config.toml
schedule = "wsd"
batch_tokens = 262144
dataset = "wikipedia_en"
Each number is 128 + 32 x the weight over its row's rms, rounded and kept within 0 to 255. Layers, rows and columns count from 0. The size above them is the row's rms in percent of the matrix's.

# layer 14 attention query, 256x256, rms 0.0572, rows 0-48, columns 128-191
size [107  96  98  96  96 105  87 105 106 111 103 102 108 101 104  99 104 101 102 112 100 105  87 105  94 103  95  89 106 107  97 107 108 111  97 100  92  91  91  96  92  92 100  97  96  99 103  96 101]
[[173  86 111  77 111 146 146 131  91  85 117 158 154 124 160 143 159 165  99 140 146 138  50 195 100 118 129 141  88 101 155 193 137  54 158 144 145 151  94 143 137 126  56 115 125 153 159 135  43  95  53 108 142 151  95 126 113 206 136 163 131  74 102 144]
 [103 142  82 110 164 106 157 126 117  84  82  99 175 155 137 109 151  97 128 136  95 138 111 149  86 128 160 160  62 160 125 125 119 135 131 150  57 177  81 111 143 129 125 152  96  57 107 153 215  93 108  93 130 101  97 114 120  51 158 128 158  71 167 128]
 [105 104  80  99 103 132 138 117 164 139 132  95  72 147 180 104 126  86 105 150 113 141 112 175 159  99 150 141 136 108 114 154 167 137 118  72  47 169 112  98 127 136 154 122 126 125 141 142 138 132  87 111  89 189 160 139 196 157 116 120 120 139 138 116]
 [108  85 167 138 202 130 121  84 143 118 115 137 161  58 166 116 121 141 123 190 187 124 107 108 145 138 201 106 117 109  97 173 147 172 123 104 101 103 115 147 123 187  85 161 122 142 127 147 204 119  94 132  95 121  46 137 126 155 166 120 150 121  89 135]
 [158 104 171 127 124 135 112 120 143  92 188  81 133 109  98 146 123 181 139 157 107  97  84 149 157 154 100 141 129 118 126 106  68 132 158 104  82 153  80 152  99 102 162 139 133 158  93 225 137  68 102  94  81 116 127 114 100 108 140 171 179 171 120 151]
 [132 113 118 154 138  94  79 132 156 106  95  76 152  53 205 117 129 149 116 119 117 145 190  97 136 176 101 140  53 195 142 140 119 106 171 131 152 157 118 106 143 141 118 126  91 154 197 220 119 144  91 150 127 175  89  89 116 209 130 106 186 124  70 149]
 [144 140 122 132 149 109 132 131 183 177 130  99  90  91 163 110  96 107 154 153 136 136 136 186 169  83 140  69  96 139 111  72 126 172 122  98 136  87 151 132 137  62 174 121 101 197 161 170  42  66  97 154 141 174  75 138 119 165 133 136 127 125  96 121]
 [115  82 107 214 113 154  94  65 148 179 107  83  96 128 112 164 100 104 137 152 123 199 115 114 135 172 126  99 145 116 106 149 118 124 153 101 116  86 106 138  74  58 181 141 130  71 166 159 141  86  89 112 128 160 133 117 103 115 136 176 151 138 115 104]
 [125 169 161 148 121 126 164 130  52 120 180  87 127 151  97 162 108 162 115 116 102 118 146 125 147 107  83  92 185 112 129 100  98  66 123 132 153 129 134 124  71 120  95  91 106 142 159 142 103 123 167 126  93  91 102 110  97 122 129 152 111 150 111 138]
 [161 105 101  83 227 104 143 116 100  95 175 138 125 156 155 154 152 151 159  99 122  89 131 109  78 106 110 148 164 146 137  45 164 107  99  99 146 121 114 122 154 145 134 147 127 135 121 128 135 130 130  75 103  95 139  52 154 131 109  53 163 178 158 116]
 [142 123  59 135 148 196 138 151 149  93 127  94 145 125 110 123 189 122 143 120 153  68  58 176 128 117  91 131 129  89 117 129 137  93 126 140  92 174  79 115 131 114 149 127 105 109  86 120 119 147  40 109 137 126 150  93 151 110 105 140 103 130 159 146]
 [133 113 126 118  51  99 147  94 149 158  69 155 188 168 132 162 124 158  93 147 109 147 121 107 158 145 117 156 131 132 117 143 142 104 119 134 177 132 137 100 125  76 154 125  98 194 162 186 107 139 131 137 117 232  78 174 150 167 114 128 136  42 142  48]
 [ 98 124 159 153  90 102 102 198 135 107 131 111  59   0 120 117 134 125  78 110 143  96  53 162 156 122 206 111 167 144 172 128  89 122 164  97 167 137 132 101 164 123 167 112  98 146 180 163 102 126 101 130  89 188  80 146 175 170 177 117  67 114 100  93]
 [153 126  54 136  75 172 124 129  94 150 136 126 109 133 112  82 123 100 110 120 125 120 127 140 148 129 117 109 100 206 168 141 146 133 205 173 122 123 132  52 161  96  84 106  75 161 118 142 155 137 136 149  94 148 118 171 141 128  88 157  89 166 136  94]
 [ 95 148 115 123 115 103 123 155  92 149 181 135 111  69 123 151 127 143  69 112 148  78 105 200 138 124 129  87 159 141 149 147 172 108  94  93 175 116 143 128 130 163  94 127 170 187 215 169  95 151 113 161 158 143 131 179 130 116  98  94 112 120 147 131]
 [114 109 147 128  94 145 181 116  88  59 124 187 136 115 110 141 135 135 137  92 168 170  86 105  75 155 153 147 102 169 123 136  66 132 163  97 191 167 132  94 117  70 113 110 152 160  64 135 132 109 133 153 103 135 146 101 126 131 167  60 119  73 181  99]
 [147 158 165  74 164  78 131 130 166 148 109 186 130 166 121 132 109  93  80 147 157 112 132 122 165 158 151 151 167 194 178 105 114  89 136 146 184  83 118 176  45 114 135 136 103 164 160 154  96  91  73 146  61 147 153 135 101 156 105 105 108 141 102 180]
 [104 153 103 122 133 135  83 116  93 163 106 185 131 124 171 139 109 101 155 133 180 112 164  89 124 115  73 130 129 118  89 153 153 152  98 136 174 137 135 171  97 118 141 118 123 149 101  64 137 164 130 116 143 116 147 111 116  99 126 148 140 123 134 180]
 [163 174 111 123 101 173 133 146 118 124 106  97 150 176  80 159 133  89 148 151 143 107 138 125 186 168 156 158 208 123 123  71 131 171  87 103 155  78 202 146 105 124 134 117 143 113  67 150  99 168 193 190 104 136 156 146 133 151 130 146  67 147  85 130]
 [183  99 127 134 197 147 129 144 107 196 112 128  85 137 117 117 176 131 171 110 118 165 177 106  96  79  62 152 100 163 157 140 113 124 121 122 127  91 114 142 137 212  95 126 107 144 156 123 107 129 174 134 161 124  94 135  96 129 139 132 184 220  83 134]
 [ 99 101 139 141 129 137  97 143 136 164 117  87 178 114 195 153 161 146 159 150 128  52 154  36  86 182  71 166 126 167 119 123 118 138  76 170 174 173 168 152 102 156  81 159 141 135 145 101 110 103 175  99 168 107 127  70 124 153 136 128 166 143 177 173]
 [ 79 139 136 101 171 119 121 157 185 106 108 131 129 130 131 157 132 146  68  97 110 165  98 120 198 158  88  96  58 230  98 134 138 139 164  99 141 148 121 137 127 159 100 129 172 144 106 190 140  95  85 163 102 187  57 196 133 115 132  72 137 135 171 160]
 [119  58 178 125 120 135 150 140 138 159 189 194 115 110 156 123 166 138  92  86  79 113 135 194 139 102 118  48 195 112 146 121 183 101 163  94 114 144 214 140 126  95 120  77 147 158 209 114  90 134 119 108 155 172  90  79 136 145  71  84 172 122 137 166]
 [104 131 134 194 115 155 138 125 161 114 102 134 136 102 138 135  92 131 141 140 118 162 175 175 169 131 149 144  47 126 118 110 123 115 119  96 137  91  90 164 172 157 234 134 161 150 127 156 133 159 125 167 154 129 134 165  69 104 137  66 134  96  84  51]
 [136 175 147 142 177  98 128 150 148 151 164 115  76 127 107 133 143 108 160 146  67 115 128 118 125 112 110  73 148  71 112 170 130  89 165 151 103 154 138 155 107 149 105 104 171  71 131 123 139 101 115 147 151 124 152 156 197 112 100  96  96 100 134 160]
 [ 92 142 125 192 123 137 110 108 120  83  74 136 122 109 139 140 138 176 116 127 113 118 159 106  93 169 108 179  75 141 166 120 135 130 157 130 108  66 187 121 111 138 128 109 155 168 109 169  47 106  92 160  90 152 171 139 175 154 140  94 147 105  52 137]
 [101 108 172 154 149  92 144 132 134 220 194  71 165 177  88 118 174 116 144  69  99  58 142  92  79 126  92  87 118 161 102 123 122  67  99 150 150 104 154 127 103 136 117 112 114 111 160 116 140 146 157 125 187  95 152 114 117 130 116 107  82 126 196 175]
 [185 139 119 130 126 153 145  80 113 141 154 117 134 122 149 183 101  97 157  82 178 129 119 150 120  75 118 113 181 139 207  97 110 106 196 114 159  91 113 146  97  83 148 158  89 164 116 135 127 107 133  93 148 115 107  80 161 152 156 122 189 182 132  87]
 [129 104 152 155  67 125 122 143 153 109  75 163 150 107 133 135 117  66 152 124 118 196 111  72 111 152 172 162 101 150 102 120 136 123 131 149 145 145 142 139 153  95  92 131  82 174 155 121 127 147 101 115 110 127 185 113  77  93 113 147 113  71  86 147]
 [152 135 107 132 178  89  95  54  94 141  90 134 111  97  89 119  86 121 159 124 114  81 130 162 141  60 113 150 128 149  93 151 148 170 161 135 130  91 143 156 130 104  90 120 133 163 103 113 185 122 117 172  82 145 192 150 147  97  93 134  77  97 140 144]
 [163 164 120 103 122 145 168 109  79 181 155 129  81 174  66 128  98 135 144  98 145 174 123 147 104 133 177 117  95 183 130  89 144 119 147  65 108  97 161 156 139 119 212 150  57 144 131 148  70 137 104 151 117 121 137 140 158 136 132 181 110 134 141 154]
 [122 135 148  72 145 122  84 183 154 147 127  70  82  42  75 147  77 115 112 136 102 175 164 178 116 109 182 155  64 170 126 117 146 116 151 147 124 114 113 159 159 141 107  54 104 163 168  93 153 149 172 102 192 150 141 105  76 119 153  99  94 145 105 145]
 [104 164  49  95 188 114 164 130 177 116 108  87 155 224 127 103  85 103 156  81  92 113 123  82 124  92 100 132  54 165 145  73 155  66 160 120 120 177 189 151  97 123 118 138 127  93  97  41  84 127 104 120 163 169 128 114 141 133 172 103 131 126 178 201]
 [150 187  91  92 118  81 148 141 199 123 163 156 139 179 161 108 105 110 141 148  93  77 151 120 119 133 129 146 117  85 132 121 185 156 109 143  97 145 158 116 164 112  97  82 106  72  92 107 178 174 126 167 133 131  87 129 151 145  64 127 129 106 112 148]
 [139  90 143 164 168 180 166  58 141 152  99 125 162 130 117 146  97  76 126 113 190 166 132 148  96 135 183 101 173 121 127  82 142 158 144 152 123  82  73 134 155 134 151 123 134 123 154 155 129 150 154 130  88 136 124 159 120 160 143 134  95 163 134  84]
 [133 100 106 107 130  86 114 156 109 115 110 137 109 110 115 133  90 116 151 107 111 145 147 196 122 155 132 188  42 131 133 109  54  99 121 150 159 120 171 130  86  97 141 146 113 128 185 143  88 140 154 145 145 188 115 151 131 147 154 147  71 117 108 117]
 [163 131  98  81 128  92 111 166 150 167 139 142 118 196  93 116 147 139 157 136  89 102  79  77 169 103 140 111 230 182 119 147 101 125 110 107 130 112 122 156 127 134  93 127 127 119  64 125  72  84 165  92  92 123 165 121  92 139  87 165 141 156 165  91]
 [144 132 153  98 118 114 151 124 112 116 124 107  92  45 105 163 160 190 152 137 100 132 139 148 110 161 141  67 146  93 109 120 121 112  85 141 132 125 146 119 157  94 113 105 113 114 116 152 137 118 198 109  44 102 137 110 137  83  63 110 147 189 137  54]
 [172 132 125 163  69 132 146 105 119 110 116 189 139  82  57 136 126 101 116 171  99 104 115 101 145 167 111 122 110 123 119  79  91 136 133 107 134 195 121 167 110 122 164 107 147 120 124 101 134 144 137 171 128 157 124 113  98 163  71  69 167 171 193 104]
 [146 129 167 172  90  66 120 125 127 152 145 141 108 130 160 128 124  94  97 151 140 152 114 135 188 123 132  73 105  79 134 159 137  80 174 129 123  85 111 124 115  40 154 154 118 144 128 163 128 155 102 125 107 160 169 132 121 147 151  93 111 173 124 135]
 [144 112 166  99 126 100 128  86 139 137 198  88 156 142 115 182 111 135 101 104 163 128  91  76 175 167  88 137 161 155 132 186 104 122 166 118 119 161 163 131 131 123 152 190 114 112 160 164 105 131 102 155  93  73 144 116 159 150 149 136 100 127 172 132]
 [118  69  61  79 155  90 158 146 105 169 124 121 134 121 134 142 109 174  83 167 167 138 121 175 177 183 103 130 104 124 136 166 125  93  99 100 147 163 160 144 118 100 111 123 116 131 108 143  88 177 115 173 186 132 120 165  85 139 180 172  70  86 111 141]
 [196  97 143  89 189 107 141 115 146 109 173 141 110 171 157 106 120 184  98 149 118 106  94 151 139 146 118 142 131 133 161 142  46 120 132 109 147 144 155 147 163 153 118 180 106 118 144 135 146 106 129 189  89 135 169 131 162 115 156 171 105 108 117 128]
 [126 108 164 127  84 154 117 122  76 145 141  66 140  52 165  70 132 194  85 113 158 137  90 144 147  83 135 170 121 144  87 193 104 169 175  80 124 108  88 119 181 107  72 149 138 212 176 132 133 113 112 134 140 117  90 123 152 138 141 115 153  95 117 140]
 [157  78 168 111  35 181 131 123 158 158 178 147 113 170 160 157 152 195 133 160 119 133  99  67 163 122 134 120 103 157 180 119  87  97 110  92 107 171 107  99  58 217 100 158 147 148 139 163  89 151  78 127 106 158 116 120 125 161  79 109 130 122 100 138]
 [140 130  90  82 172 100 144 175 120 109 160 144 138  65 123  86 155 106 133  65 157 120 165 120 152  95  63 120 126 193 182  34  99 111 112  98 166 121 120 120 119 154  72 113 117 135 100 145 152 117 117 107 138 122 141  75 109 116 168 105 109 167 142 196]
 [115 154 158 180 154  89 122 116 212 109  84 127 147  97 114 169 164  83  83 141 129 116  96 107 118 187 151  76 129  96 115 123 139 163 126 132 122 124 115  92 118 142 167 130 100 125  82 152 140  90  91 120 142 115  97 136 121 176 116 107 143 130 109 120]
 [144  86  64  74 176  78 118 126  92 173 117 138 100 142 138 122 150 197 121 158 129 103 169  67 170 131 118 178  79 161 142 133  94 201 121 105 132 115 127 103  84  66  40 182  94 135  92 106 189 108 119  97  91 154 120 124 117 130 173 153 164 193 104 115]
 [ 94 133 130 146 141 141 119 124 101 111 107  85 167 127 121 165 109  93 141 101 141 145 110  93 177 126  90  89  90 109 101 102 128  72 108 124 187  98 169 149 107 116 170 135 145 119  76 139 120 122 142 115 123  80 186 180 167 122  94 133 124 192  75 113]]